{
  "d_mlp": 512,
  "norm_eps": 1e-06,
  "parallel_block": false,
  "extras": ["some layers without attention", "local attention windows", "paired heads", "gated attention", "exclusive self-attention", "capped logits"],
  "beta2": 0.95,
  "batch_tokens": [8192, 16384, 32768],
  "doc_mask": true,
  "dataset": "wikipedia_en"
}
Each number is 128 + 32 x the weight over its row's rms, rounded and kept within 0 to 255. Layers, rows and columns count from 0. Numbers have three digits each. The size before them is the row's rms in percent of the matrix's.

# layer 6 attention query, 128x128, rms 0.196, rows 72-126, columns 0-127
089:133130196133167175108119126105088056184086126151128133119101189111116108134154175128119140130124123165133141114111181161149075094118112184109134168128145180088123104168177178150113123124104137135136200169096135113142102133161135145161101104123146099098112133164131158155106125092118130169138129147148050147109032149177155124173111125080090120048211124092078123141114104174071123128134
092:126093097171108141109117042081110236081122074113188111068171100114157147145109076135121142126118092197100126182145110078163137093146104106130155099129116112085130158174160124090129076138097152090133127122103113133141134154136134106143131153162154044105132125162092110126116116145123104172108165102188109125135120136112089181063080171129083078157131142172093160148097151137133150143092
079:167121068106083116134130121102112163052152077103203086104113050140144089121126112153185137141154110082129123145113121115112169049116092075109104115130111098168125104120094130073157113153163108123129105169125105135113103070099126105135134169151147163162120103090118093094148123175103067121084068107135123116130126093122139079148156096145125104187088160164112090142101145033162105177155
096:170153152097104101077158148120102127152101106091053117164173151154082163144163145149094122143122137106185123089110103165110069165103104171167115207131133128097092102146150143122110096084111141117167086176122113054134142144163123133155081108148092146143153135148061172113084115114135118069183155075119153129107183106156122092157103156072073187133095098131078131119138116168144069161131
076:106115165105182116104156154150098127187105103119197166174166122139136121139128173145078096186087155079152118122137101112119150165129154139122153132124148104081121052101137122124132044152100094128093111148087145114129124140150145171156156153134104158170158099137164189092115138106166156091121103142058157141113091086141143135114153125141095121131104166113085230063178145083163107165060
090:170126124078111058122133137110108132145138087129151100188173126133143147148130125193092077150139131110138140096098145148165108115140101118104136189110110080110092064169111181124109120104127110130150142144118066060181121107197128122181084119144144163168133116105062229099102113191114130053187137075160126131097126108116154076137119087085071149125115127127111125142163135147095101116130
096:127162079192132175181086140156191079149099130080121119196087110145160138083104110104136139093120157138111160110104191112114137199138118140116103132131142135135140094139080124176098178054185146117106144119100142105139203129117165149142070156109180182093100145153133157163119124133178099114154108157101115145079153121142105117191135131094111150068108135142206150149172146151153160082115
087:151114109104098088113143143101102092092167163098065109104141119119065087133129179152143119134152158069116123085129122194146088061077106134118071218136107094165097141096124155092132163152117105144165185135167052100113067089142124083111125096149135180202109125098128141165151116113101104103140074120111121086129108139151150096109153136131192117124170114103169100108104091083098085112141
126:172119136139116109130179144056098138086117140118165128130189132123134172186113151145106118134158138125090119172089127160142143118123138128131139075081064159106199067105125165128120130102119078148064153138091108158155183134179152065090119134160158131168135100152161161096164159123139119147094086179058139149140096154110208152126183103121179128121130117144075174186102112073104107152149
131:110158108095088179094098175162117144133131125112055095098103101137155119087145086147148118127105138161179134133105107081123117143153109161128100182156166111113083138149064135140124126127084171138152133111117155080105091101063113138157110156073066146075119158100111096168077114152088130104139138056201091139114201095161079080118077195099099137124116114175176090115148143177137112132134
125:109158108118104170097082182190091154118110119122065094113135109118157119098141082179132123134096137145176117118109062051129124127118126140119096186132144126137092126123094172156137162172088149166141128118114112126081081089082115141142117150077075115136147148127108095146100131152124147094115154054212105127134181074169115086104085202111113165106132123195159062111163137178114150152109
110:086116182108090109056106187082100143150095108158148129123136144106143090124160149165124107170104185137134133140107079047140107108087131116069113112112048122160172099100117185094150123170080102182091142148094105157151120105146150162106131077156100103179140103087127145121149143107191169123099111082100116084167102171132171135111147143144073105150150149159119166136116187059127142176124
131:120117121146138170127092156156131142103146168163105126120152102119183133095144115184161132103138114114097093149100093074109101089065179113144085120129131132148125139072075106094134131189112119182059104113112125101115113052089109103152135142063102139103178132121105104097065164101115128155061101057198105118157149084132104137124127142160131119123093158184211113117130206092133160145117
124:120159112146118064127167109079172123122134090088146126109077132139115134140114138087137120137096119099123163171164168122135186176162100116112167106117101139126140115172145146157139127088127112074151143089109110139173169170152109190133119131159159119157099086112128165141225100161171134112188098145049159085105135248138153131129183086106149141125155086064092162146096089142108118125121
123:150055146106140182129095132154132098149147200165149131105156118063173113115141100179113126125146115151081103136107101109185068104130122155112106129105168103152155122122100100113131150181120114190078215092129093121106082096124140109165157153066124133082155123130101130091076169136055121154075140106205089138136076097115117158107133157157133110101178136153171147117155167164100187129133
121:133097116110175143165112100156165105112166132112167091125108092134163151093077113085141180134134136077067095102112114080113147128072093089132115099113127095199163137097082096089110091155151137130094149072124113110095109092125077099127167154095152170077167072108161062140160175135115093140080103121124142135100172105135097161088169114165125085179091163145184120115126175069169161174126
108:146147111141153157132170143125135066138080087078096121123162138110142130111136134163130147148120164113148140090107160165134085130115106171133093222115129131089119065163112187180115115088113126117159159172097109065128127134159134132155064131136158187115135124195110223159095118116155115094176121169093121174076132103173151066165117175062094153085151120105115131109169132166077118130120
083:147151101133136126151129138152112174096190133042139170136124078216131154143158124126138178117119130100091140148149146135119144172138132070137130168130146125135145137096076070122103149096159092093138108096142118099108135130115153112126157206106183158150138122156137145184118113166108069040154074128084176080080137125149096167100163140123142110085131107167159160066103063088173131098094
087:153181110096102098121160149128127151135153086085088120146141104172070170120144155136154129163105104037158099092163107142080116140111123105173104173154103147119080156107101094074092090101109103112157066154126098100097112122095111144144109142140097143173142123105107124141124108118160058098163068074095183126104208131138119100154116139104110132158061162169153088111127134077192062166104
074:084114165132173126179121109137100110072175140073192103084079101146171111099102116100174164099149123088115130146101138101112196055122104082106147095113120146167128168081132100128126153161168122115086132099127137164142127097110124107089159135119130142111115093117195050112170151140072100114096096145121108144126122136120119161053196080161147076185120142108148103107071132051147157126121
080:183170116096124077135126103151142186100219091077081130157143108146062139120137175153141116123113101082146111094164149190135135094126119118157120153144109130127084136109134091127090119076164107097164135089160122099108130116107133098117156109127150113170097164135093144175167124192113098068147080080125180143101165122109139129119109101106122152104088156131207052097145063071148092097078
082:070145138084170082170112116140163117116142166150115142132065131149102124154073107064126154142152126118117117122154129101102171162140151094132133104141137114199164189072104146113113177152156137128112135074166112177125137125072087125065111123107156113160099115083199088193139133121072147151137148176142172096141116147085056166099184115168149078160157136084148077131085073114132143119148
074:086079081165153096147125070119147172073112148144171120160202142117134088129127125203101096114107143153094160144103122110158199094160143096129145065089146110095099092138129125155129138144126110134064128143125112086166162102166174085132131121140122122121134190132131195109113132185120187111115135138150044128167111094134105175078168127175184103188100110101135190115119156128108135081115
068:159120152125108121138095112095111098128143130185082085103087132070130118128152092118159152091197096158143124141140154149141066038157086155115140133122121145146142174182157157118133145117144162152117177110161122149163074101139096133107116091132135089102123122097089107110134116166101145169138170063234104105145113181089104132127145084107103109118160114133133067193095107201068156096165
076:150133156084150112134185129139143194119169130090131141112176094083166150158106128127149122128125115143165128103160103116138102148133125126115148170156073070166124092096158128124132095111093128114177204080142165105115127114171089128109192087137130157153139119150154134146143122096160139045146151128153255120096126168053152126061141170108103174073154141174146134111169093135133136139088
071:106093151146119135160167123102072120120137162112139110125183122091168091106167130214121085173122157102117145169107122131126149056151102124150153198116141134095099134122116115124115122163056061132094140123132096045144085082121136109149105166105101126146091106121120132061085134149056128092133087129088116207125117128130123106078178136135093072153155116103145133098110170048086097101140
079:123107084106106078127200139099105138092111138127126128132184122158102086127134175179113103202119138056133107116133086139127161057115168123170113137104110128149107096054108124075151147148085053166125078161154073088094095102125164115114119121149121168214119139108149132106140143115114146121142101144048123136160124110145138092127133154173182141175095135057091129086126151070133088141137
097:099113198142184145134116081124116022140066132131092117152153180083105118128126135118124150104161160176143144075095182172141043091119113174111107162119107163122125123156194180157111133091125162112118210180122155106182104131196121102101103074135156117105130124155149137130110122083125153151149164143181084148112100143117135154121143154108107143144134157085146114147118119181062146110097
088:133099130148132164165101116121105118078188123097190080058101084128222124071098091145158146089144133106081132148099157111134155056124080107074132097081130124165153146127112146126136158174140096131081159103113110153149115101139132090137149137114134161110115069136154108137145161170082078112087073141127078156103092152140140152060179085130132074149164123098157130128095142055114180113126
076:161092129085128107137104121088092108087152080149174104130093086144144090130107114137174165099184079133110124133120155127186161002152102085104125058118121130182140124129124145047153138159171125119124142138145136164151087083130090095145177146138168124144134074103131089084174148145070132139086107108156085107145093121093117123121148049145110090178099139110106098149096121071155140141117
078:151128081112089089094152154113136132157072119167109128179210156110111121167172133205097093170102132156166125115127133116129125108130153172154130166109115099059126053146120144139145094086108117124122105173127130085118108134173157140171075115166104135151140163098077198081106122163162171112162175091180157119138148100116147074172116155097100192115111140165127120162150161208099111107111
085:129166120144100124117087151144176168133165152160082165114048140163117183138102109027108136086129120144112115124166097099123116188110155104141111070164120141163133175125144109124139164118151176122155096068157117202117156174094080107111143105117110090119143122105131044188155123100140112172108129093141175092172180167101102176118105128145164143124137110158178100169089110175166145130155
088:181122079135056135122084158117128165045197164125110122065092083141139141134132084132147137069135102145100120169141104137165114112129112126092115139138132128184146185160121101105167206154138135149148126063152108156125107139099091089119147152115140117127128103116072081155164132147082094150093090094166122058147155151103083131143113147144170110123154078149181090159088076156109145113205
097:134102127118138105130165092101077119160099137139180122120172119086138089133157154213064106212127118100146134147132173090130137063153121147140145193113130125091133081143116126119130131132043066085091168084099076054125048108139174155158109143116141115150084127158145160101106134161092122104141122122137131183120086139114135124055161140125146120104203124106124111128094156104078131124092
083:087155142149103179157098115118134163104128120125093133084094129106120141131128076044159190055183146199122127131130137117097094141134116119122096096154106153171160177140141118096133172101168179103142133087150161168130139150094095142071140112132108067071148140106165045159141125099147098165124150141186164117144157200087104138117107161123122133117153122191154070162084125181140154128176
077:172121082164060099102144159118151138057158183138182109126157123138135122097146126201122073119086126106095135180113104117151148148139127149120121102097148103080105094133077115183154111165112084164132089138101105116132164123114159100172101160103065166155132164088052175124110134186143136114098078118094078144142130087166155071171083155137144125116140107154155201111176158132116097108186
080:124156090163128145095152127124154098109080115119059119130179148140126163137136145146138166108095159179138113065119136176154114159096142188140075131118129118103129080161136170162126133100110153141191139170100162097128140142183152145140101097160134140101155167179102190215124128103192159109136145161133098128109140143163140084184080164107132208063126121120115156105178102227115141120116
075:160119057098091079147126082088132182078184075125187080126096063134094117116100138116161146128162117113108112125143135119148168036115099077148109073135092100179126132116101139051137113122170122122137108130167115171142102101105129095109151127169143112184122134080117099109167134190139107148091104104164163100151125129095113126110142090140150097205085164141111080141118130053182106131138
074:144103100165142127142078084115147112090108078165116077105101102084088090119120118103194162086158102140132134114120163133127125077140112163092115105133117143151127154168158167101144117113155185152135190118130158150113073073125142122082139119159177068108145166172168126124162132112168138198128167129193072051156121149117102175139148126137194067180090135115138099170092125175073155103116
084:141134138140161150133065112137154112128128118148126174169065118123140163130068123062108151045163106183101135112164149122165101124147163126102120045141102122205156125148161181107138174113182162131127149116181195184179150147149127112081180115129194127114140096121167090145154128099103164172101132156160147110126109113070113208122150095148135131142105154090148118149122085151142173103101
092:102146089183166195173120102145172088096112118081121113140156118104165113104130145136151156090108182182124153107106173133134125167120115190100103145120126127084135092170120195196102128087116134113137199147086141087133162125167168127113103125129145141088124166181141211203112118134179150089144141194133087158080107121162140134112114163092126116071149145121156172111186135158105153094089
073:092119180109148101108136116125117067135081131139114104147100189101145099103114156111086129133131134123132148119075189130157102108061122097196121115119122164086114083110158117142134118117082130108121154219125091121123170115195072140173070109108134132092133108184111092138121114118098116105131103115145055215145129078208158074166068093128072160135110135105128158142136180111115111151139
079:115146165092110091072178143113134114221066128149054161184153177119066150164152153115092115168125121156176103097154105139124095175109157148220111151153143104082133101128120103125106088097079142127147109139132131108111101161136102163154094102136095099159160165108074145136103106115142158152150191109136196107121152123115105104171103180107082174105116144155093131130150114208128095162128
087:110147193109102151102121176139139069094106156111074129114102166145137158174124082047151165083135113176130139129092085148169052133085121107121087158151111138148144153143139134113147132160120184145166125208131144186162129153162047112146117120137139137131178070156099082151126123050122103131121140132163089114116171144150144080173098156136110175127081108156126157156109110199134150173150
091:065131179174138175121147064122130106142095115107169163159104139106139145131083099061095146081128119201112128120148149075139135133153161112161126044177110134133173119119137099138134112096126155087088147133122183189170171178127123148112166121123149078077124112151190076112130131077131136182094151166152147184122132158097112192130125181142124175140128172135152167146121165154166170151076
066:089170153149123161101139144178115169098103127091108175100103141167111154131140106133076150127087126141152130153130093128065154227144184139152151141118171173061116155111154081164127144138066115078139099105086143097076141184129114140149137170093088126080144136179162115212122144107150099071120126126054148150125160150156086148132116189141131133112139063166144180098115093131148123142098
088:142132088167066102093147106096121208072166139107117111088153101132145182127108078137118119100143149136094107179143055126129156155159086116151133095112122086170126183119100090084112165139149125111168085038163094133138164144127131109121152122122084114152077136083061107136112124133085099128132130106103220120145216152097081155074110149130134126165150094132084131115131113107172122111173
082:108155161068150108157141134112134066164079088152094125177129139112113110153120169068146146164200122105176115059150157140112072081098137127173078161153072141203147083119153175056110113101131142109143131153150137131112073124148096141118102094161205121161125107110147099113145108082146131153162133151182164157105116129078124103123139105131089151136091203117137052147126137096131130157094
076:086112119148166167171069155140113098082148161132152129097085105164144109117145121091145158099125145103115143173130145137105148157140121146059185169131145164126123191141137109136081137145146094128088141070111097127085117099124118122094110175103156113088124119146152106128120125111103108127123089131099049107129121164152051135087174097180110000173177080144175160089106109093115135077147
086:125142109154103175141160124104133169047121121063144078098200085116181152138147076170146145111109172157143141163097141140144145167152084133106129197098124112072134109145099156163118104121101097096137141119071109076139133138171129132142079166137113164110144106139098188153091125116164089042141113128101148147084157132146120067126131202092058116104142130182132194102182131146121133121107
077:164109108115132116146158080078132190073167069137107065092151101077100088148159141153193179128122100109152105156140124163162161020126100125119156155129084106116099170154131159075102063115117140131159167148150131131091069078123083082100130107180136098180128161098101136138150128188139134157103131123187129101118096155107119107102099111116097049143113157158114084114140115105095111133124
083:196153073138057143117088173106203159099203141140139117094090096142142148121133125112150098107135107086085124136163129134171057173139097131098098154132114118159138153179094135125146152122133145157171154076136076151139083153087093085145121133118157116147124119111057119159144117138141079167123066070151136092130127148107127108149085152078143100094156128145215114175134084168101126097194
090:157104116148132082144140131159120105195181163154169129130128129148127087097125155171094048185091119037103122126137131148136147163154116149140150130094172117145102149126145119139136146154087099177144155035136086094124105131104156122114135127072146134166061157147127182126163148140095167149136129137050110161145072099140166157128118091145198116093178107044113152117145119085100124097171
094:134148157101112106093173136121112105204063110149098157196179172120069119168163160128091099184115129151198131107132110141135096165145157165172126177166114119067105086142153134132127081079097131131165104175121148106127134164145146158142104105151112100153136165146105165106105099086171179135160178138147160144126139091112138088176079186091097197104105144150091135133174136190133075149107
108:115162163138109171126137136110154087142085075061136119136160132116149171127122106158127136137113109139127139112099161118131096155153110110150104167145131126067126076166113147166101063084088133079132166177062130086148151139156091142205076167120163142091135120188110177148086113115142098081149115153127105171058122111139132107172082188064039159086113152138120155113167143150147135170083
# layer 6 attention key, 128x128, rms 0.187, rows 72-125, columns 0-127
087:159203082175119082175107134171136151138175106120101144102125072046120094117136130145102107163105163100176153113092075063085116190154128144074149148184148129136103111074115174083174124161096137119162120100076091084122156093137108150126105115147122114194117183116115080095145105123140104121132109097122096074149140107118162110063142113111093119132138133119172066094176159109154123139071
091:131170117075146132180114149141174157082060115110117091182133143134150132158177161123126041138135163104133157120143168121059175184142128128164169087100138109145126161076104129173101125152161140123120094139116222128128142080099168082137081122184083136093138162136095105118187105197168099115146140135110101100141156141127098102176124181166145165160105115166185094138122116155136137142171
092:105096169111124199087168178129160108157085155137108139193149197123146115134146148106096092112094134212090134145148173139158129167133150170116233093101119138087138111146159073198146149077106132121080136149168198139109139133118150123106117072160110150089090130133144100105147147143143181089128183143155162160149124152142167131150112165112128093069135094126108172155119141180110108088120
089:147079121125149124145061131213120154161160168165120136112136095106161124121144155122134103109078074067156134099134066090145109150112173087116100157139124143145132131094128134144154174161153126150105164040118119117130125062109118180123120119112136088162156154114074105082146153122100089083135144089152089058152153128131159145066138161178165106119129126170167054149133159097091205153091
099:148105163104158110114101070144120066173142154090095120083104167165121086054095074154196092120140100165075101083084111106068093113130107141156118130126158206165111131115184104094070167117165149165120109154175144162152128136082119099144114141136152081082116081145086118150103164070063129117124121110105088135105134153125088141159099114094138093089096127091145107139136143170126142195146
084:136093094127138157153084105190110116158143151123093136081115101088184092132142185114136107104082097102156150105117098137137123159144191198082121215133140150109138130116158104170152164123173123132091145062164145130102093056085113168097155098095127102117134195160116132153149149113095141020121147123123124116138166110171102111104111188105189133082151103137163119094149151103126175138087
088:133141144083094120184121132117126130080168145134093128114144135115136182110099126143118139121192065177142079181085145129110125086148136190183118156126112089131167120168142142104131134147149104108135166079139120169087114152147138165144189145058155148184124138147103151189079120058081128104122124139154154128148088096089051179071128136115109163097186107151126119100126068118123055070126
078:120112107135104154046141169120126085137137152142160204132149114121154089156160196101112129109081164135185134093156130102154107161130167138036158148128142129131113100197158125171137174130094106133131173115104110082154097098116117115130159094150147143151126160122184196118124154134148142113117183106192129108138136089143190090151072078148128107096126153167099098126171153054180155147071
103:098151113104096092099109128115173123063066068135145193155152127155185111134125126126126118127151088139166175121104184116133107126141149148071161072210139102118088111175130150169164147106188136130154112128138181134170139130151107088157099154179118139132166106087196169149104053164142174087150149148102152158154067142115106149155134079158075137150163089122110076096135137151155099090131
130:160097119131179121148132123145095169150117153094116109105163100067112152145139133175119173116131121057134068104098097111122111096127108108105092170069154087134151150081127141128045113155113116101121158067124097093095117045128141129129186149091121138140134139148102177102109177142132090061127140103140092088076128077179073145075165176136172103124118174148127141103165086106085179133071
116:135081118086155159165152125164063181134123125076115127120154142067131108120130098144148157117124130080139101067166083131188126117131114081109014142116159102122128141068093099087121126184114133143107164097117138085061156063130090145135194145083114167122143126089086118066112171135115105086131146070146109116113156112176075105124178164152151113143097143143132125102145139173106162176124
083:091136157137156145145111152132175128122097096124101206120168164099133082116097146111136066133100099131148187124136211175144117124135161139137215116163133190072069134145095103141137119065171127137118147135150166158125110113136123141103079128171153087056127157151120084079161091159124164147160108174119115146142101172125220063165123171140127110078113114121119113122164180147108098135114
074:144142153090165202138125151133174121138092099095127154166207188131171152151092112116102129144188156133095132118094144129122031143123137145157115104123079132120120077147070108127121079135139123171116147105146141097096158081193116104131123090108164194068144096106115103079118142124114159179149162119163111177120068169164172081163094099114172132119086125127084173123128174151127089163162
121:106145096141137087125139140130136155141090107185147164145104111114131094161180177116117103133072090075212161112215163168141171145132172118122176153183133127092129141162136165160125134080123119101126144103135158155124065148103145176086068146206067066164110202131135190160144090162138104119126152175081123138153138125082101118123125171138115144107149135156137075139142102147132135080112
119:120108099088098181137135111150094120116175116050114077091130120130114149092080094144128160148159178167090090120078107123128157101137048135130070115078170080122116127102093108082125101165149121134144141152130097098108134089152120071146218111067121176078143110108156116106102153145132135093108090100157148186103138072182111129128127094106123153176130124123108210078174130102170120157157
175:118087165094171178138155115151126089155148128098149102158159165131141172073082080145143151131195150146060060119110129109129077118141088134142109074060153097159114117126112096117076107146146145106083161141183122085138137107144094097155168086094131208097153063086104107124096185092090177142147178092158153158083097115140098171132148092106106114134088139098107165108127162144135144177143
085:128147135094109093154091112205112134163191178133098127112117113094120131093108149121111125129129127107126112145095049044090135189121146144114101159141150108154115117127163136104151164160148133152115189054130132109095160086093116169133194116056116123205094159107104121118096144098079106089120160057176120068135127083127125162088123090114182153097132116164150063123124126096146163159105
086:122109148102143147142161140113201098093127145144146139117147155146181101159191124159124070093141128118139085110162205169100061102140176148166129115159150110149145160197147125161110138127108081123113189106148158193103061117093178130125092112155125111158112201118134175218096148143116111108117099153165093111133113158122088132125088188134094147056179145171118087163144122135136115138142
085:108075198099160155101128155155171136144127170206101177131162133094179117140163093123140085081121071111117089107150140104170037128115220115101163124127108123138158140143147124171113172141162090148106148082134162130159165090084085156112079123138151102131140142140117137119133143104123126106123148111168100094133125153128134137083162221149143094075130131178116082174135138129054179144097
087:105148144125127142094194149078153090117102104109147136139146190189131140138092106123095142139160187171067141169118184119112163119152116154114118070112105133100121137169151117117101098091098125089127093176128133160073133136168169086127113112182140187108088080141188144174113106087148188158152128195126150176090081178132115122148111050096102134096123129071076170121117128153118078153160
101:124099139105152135123121130119151121128144141175090175132179085121181093175175122152109128101107127054184110115155182120186037131139204195115141198174111120098158149190138150173096138093123097121147138086130138132143112073102091113107047178138157098130176158157131168167115124126101103103144139128122110075124147137177082104106138202139128105095127138174108083139156130133113150126116
085:075130171188124109114207111078126083067082095114174099092128140139160117154118128140138207125136148121130121164160164167154148076136104099155114103122124114132147129150124103120102078082080119120127110151137089129116103200188119127149125127168141137154048097121162191192119115115163150127122151155113136150090100147099136106144089045122060182148065146102085173119106139133131107113081
081:155128119085134136157115047114057129142107122052158113108096154181115154155139127103162135154171115177144141098075120162100130126123095169164073125108141140141118098135123145110108087131125147089144080192131182161115061161127176078127201128106120158064161078179142121185137115120114086123129091133094122151127130096105082078201106051137099143177115128139103158123129095104143124152166
087:089155067176128156152134148164142174118129100134105144137164091078108148202123167105057153169097153053180172160127119152172199138155144118100135126129122095072133150098071167150185075119097133104159140089103093127080133098161130155104149136160102132128131164121178107080170089195177123123116120168110151156170126080159176111085145131132110134156112126149155134075146132098149103081091
082:118140091128134089080085120146188117120111128166091130140106056149180106166149174139120114101143125082117097157178121107103151111139188131090117146146158123100113155152127135172082148113170127134113154120172105162149133081058136122145077168097105064110136108112126203186076125169093133119151124117067114104074167140173104150170071192117216146078139119140132108126138160126143195130117
085:131123139086137177076130128129121089159135152067146144095129189166122119155119065111173105135161149156080141122099130105105155164114144107081073102101149137123123125146155092074130121146132137118145121144101132127092169096132132084126214091158115155091068097149182121139164126071126153091113131136189095082159133111161148112136118040110165151097119139108090179138174076123114164236164
088:109083179132129154047174092122061079195130163110181155109133168138147099083123104086167128102139151188095131090100103137153092169074091101085137105127137170167116087162149107126111154111132139135102109178140185111179132159131093117119188103153120162090114062173186147133141157122125149097108147113159140139116146096142195119171121047118149110125082140094092156179127121110122166159124
083:131232084147114074175076099151115136115149116118107139112112061111099126140100162109079154153124155095163145152079068036110173156131140168093093134165142114128096096111135175065145087129118160138181109087111086120082156122148124153142170147101121137176138131124087091145117088137104137149132132107097117118112137070132142121061126034152114149106122137151147077067145144090143140149083
090:104149094104118148108165174083177104121090100112116131163146183158133119154107128107073136145145216184107171162122193108112165152177102205118126120123113112090123131169129135134111091089095096109133094150122123131067138120154163093105117087161161200111079146135194154149111087101155184146153134184125154192117103142152121111147100084078130166114158119078086177101117124157133069108157
094:091135129162129186126170141112163107159095112114141119196161166130114108135096177106070113146078180168106159153138186158135161176147120165110201113120116129088114122125135099160135078052091129103099110159148161159088138166144173142096124086175124143080084125136170098110135116171156173139142148178115170218123117171168178108154113121092114116083117113077107191112128156147135095078126
082:144074137125133125161078046196085163161149143126077117097092090053121132126154133129156118120122048104147118122100053144173122138092142110132147157156170154144123104088105132117161170147157164158146157090141130111163111121084077170112173126066093086110156143132104096098155152158077088097115137097142136100174180088136135128109149202143196102141107097179172110140129115130132186133114
084:110104117153137108153140145075131161065068090194190132158156089130131158136151146149143159112129090093169136134232179186177136065130144057171107124123100084132156146130077134170136099161117106114141127151106101117162093136147138150133072127138162133178178152102116166102149123157187134204141134156102112124126089144091110138152155202152097124197114146150147140130111150136142091082138
091:115139084121115159121166185085161155106062113156192129191178145153125137167152186100106122120090161128162147137207194181159181131119135090114137096121131087089138144159090118156173126110091096098111180121102127104138108124147158131122122101160113138127115198103191139059154136206184143143134140160160137165167115135119174117156112157163131151139141107168099178134133142107182101071151
086:137115134096134149120130047156092075154184131060090138095100130100172098156141081153184090131173150132102158133047125120117143129134121132113142122153196152133111133132124141112146139141143146143141155158137202161136146093096098104126226084155063146108117130146169130162154116157088119086121171126168075088160109083157140108114144107097163135106118114154094119117183105133140186230119
081:110160108143120135126150186103204139056103124162152112161142093121135199158127155133085149128124130110122115199197131103153201097121166085150128076116119055146156123139092109177155107173104123084180143129110096148119166131162115150153097147139096177171137156064136163115130099190184142193125129151147153118133118161090138186125138170190099146158158133153141142122085106148100110075110
072:174065111072109143091105120115048159137108114121163126148102181183091130119149116099173113129132101175138141061178106207150115164101114123115074141092119144102122116163144098100173173179160125148132099142105117088163102124137154105110191079115164152096162130165129092099154167099155136102133095078180130157157114105152123114178127166156184091169153098160102195152099102097107105157177
087:144139106107103058156058097141099181143156125157133119169110076077100143118141166103116146110157145106207112135104055070084136167112130111131098182182140118166093119141118167132118143158143138144138149080118105095174136127098098146138125179073172114190202162144109103116113140173120066132124121073131146081108102079119116137129144142148175111171130119198150077127098127059160133097104
092:073087145134148194070166148103154078145085142131119144181169158146159112137142167119099129123116137171135120129170199162179127144128159162111223125106117113109147103158143097230119152071103119102113078147175222131126115125134129134104115105170125143095155127159161127143177133182138159111143188159119169175129146148158146118157123185111108116104125118095128176134103125170083109079113
079:131218115135110135151147155161128158160125119106070114184159119111093151167122210114068139164125121110209145129086139125119152137131123158132213125141127095103120107076065180169127105080083142121145130122130163128131133168120144142113108165126088119119157147109144090094133099188130085159115138190089181181150127071084145124113111120141052145134121119177126080089125147107162103058121
085:107171100169106108150093089084117089086113101132161112172130095162079110094094172142113144145124161120162123144133187167120140103132121160200106111124116128103124114120108131144099068039080124108148123145140094176124080202138163153130110170116144092165159143141095130176100109138111142182148135149042145189097113096141087122130104120115078151145082164099156165112114145144164071058191
084:150182098083096060152087102127114142110160140095088123118096098136101163145139154139119135144195140149159074167072080060053138132156148181134079183161151097171125110168148153112083129167146141120167134083115116117114115110077128125156155165062134153174154143143078135178094111105084092108125113092126127090122109076129054148118122110130124163142146124188113055102113085099157101149147
079:144125129149119144157119137126085152142137112144154138115143136103135150095118107086154141127135140168116151177132091101082116217134134140049130165088098168129127111113175129045163101177194125138127080152078136093091174088138098170115204076112155219140111093136061121083139121088107127097120153121132117112144124156130148100091215066101156087096151139093107123100110148129127135168086
077:150095154172146107161077082202087172132166127140134135107096074069148128123149102122165144120113076062159104121126054125155092128091146061131124144153131150155111111066120141129140157175147130160137135094120115103177141118113092166137124140124141055135162135129068123107140152158110066110116146056135091068147127122123162132079166168166158114153091132168169097147152147115084205135068
090:132165117177112112153140174120180193094085095202175113156137142098115156072121156081084117109082149128121141139205121098103172174124141068096112069107118147121092146082151113075178137158139117147093128117090093081059161143142168165130121119139145145162096155119084101045121150151194168164108132124128137136122118148113161122158125110158181132093141121120163097135108200112162101096098
090:148162160113130085176092081098136113085102102134131090153094128158094168088091092155145116112208149139093117180127186098094149109125093113199108047086128131134104113112139114085107103143170142114171059207117146185116151150140132124163149171137139147149168067146065123180122105157118131165126118126080099135081119116114095129128139075149106142127122141101148152119104103204092071102171
089:186130155108147066172125137119122159113124122142169137131117115154150119146164062137182099090173115115097127088126111086086085093125119083202059092145137120172121154149110130070115101180115118142112147115078131132135105084098118121143083140113131123160150130106086140088112134151101050166123092095157058058149107181080119139127139145183138115170101148188118057180143145131169145188148
084:089083091098152135103102193103163122090087147127173123180130153198145138204161153111118143110123152084159173119203171162140172119118118090158066130091099079138170162152132105203109118155108093128115115126121127131144117080154192103117081154149133141106151151126159184129175120191177127107151138128125099059118110151144114110169102118187154169176130148150117182144130090113113137084163
083:062156173201146143106144109146139088122144137157080153095132078030171113103113135121113163108120134131104116170120097070156099161126185150077193141145116153142110114092135141125142123068156145142114131110184145158139186156115062185126124141115127118161090097140098121156120133136090173129117208103113139127121134113170183153095130147111131110034102136128145128125119173148087164122046
079:106181116116131155149180188097153101117055131076164131088189194155079158148127105143147107147151139122114099113119144112088156096166120105144114089099142115171135174173138114089113110135088121089129197148113104141082073128162152118134148094181123182125083135116190095135116118057131140146106087185168135143156120135069144156145118079170061168108115125132121139125147117104170100216152
092:124145102049131102147114150166186133116110162114124141134127160140144166156146143096122084118166136166077093148147086040069184178138166128111093103099171087175113151170154094115112169178179128123110135104138142134098154061092141123133176110101103149132119155122113150129127139129118125073118111111177122089155132144114095184175105133186223185094158094176129085160121079132162150161131
080:111152104126143105123132158168170152162119114123074155143187108083154109204199157114073088163104166079173084112132125089134138210134194146070200132146139097127120125130118141198106137093099138103144101106155162070154167100090086095114067131160097102095130130163124104109172122176149111088116131137141138097146178116164158097149104170113148131107063125179126085144146152118140163135106
097:119119058117110148116139186123130149105091122182138166157190118112131126140175192130095129119097094102175127082202169173173142126131171122106146147117136085090156145127099118190161164123121088120125178072118128099164131080121127155117125098099121119144145227100153156077149128143190150121118153127160144168162117100128126147161119242158159147128180115189130131127152135106172103097122
091:141117110126117141084138108107020080161182115063139111120125145177131105101118133151171190144122150133148195072097130161153118091108053170073112188135131144113153142141126157121082159076125104146113133145136121111172132137157122097117164139137146118126125096156215162150115126085114151095147140150111126135083085091146114132164139070059123120167135148062058152108164127080173141154146
093:151105153145141104153069074190073156142172164137102122094088081090124146080137123137182115105118062082127097107114050120149107121095153083122137125132153165162125137078135117123150170173172146150125144108123144126171137104077101166149147161077117067141166100123067095089148165145100077104118117056126097057158164104122146152099151160171146101124120133147189086149124143119114193162105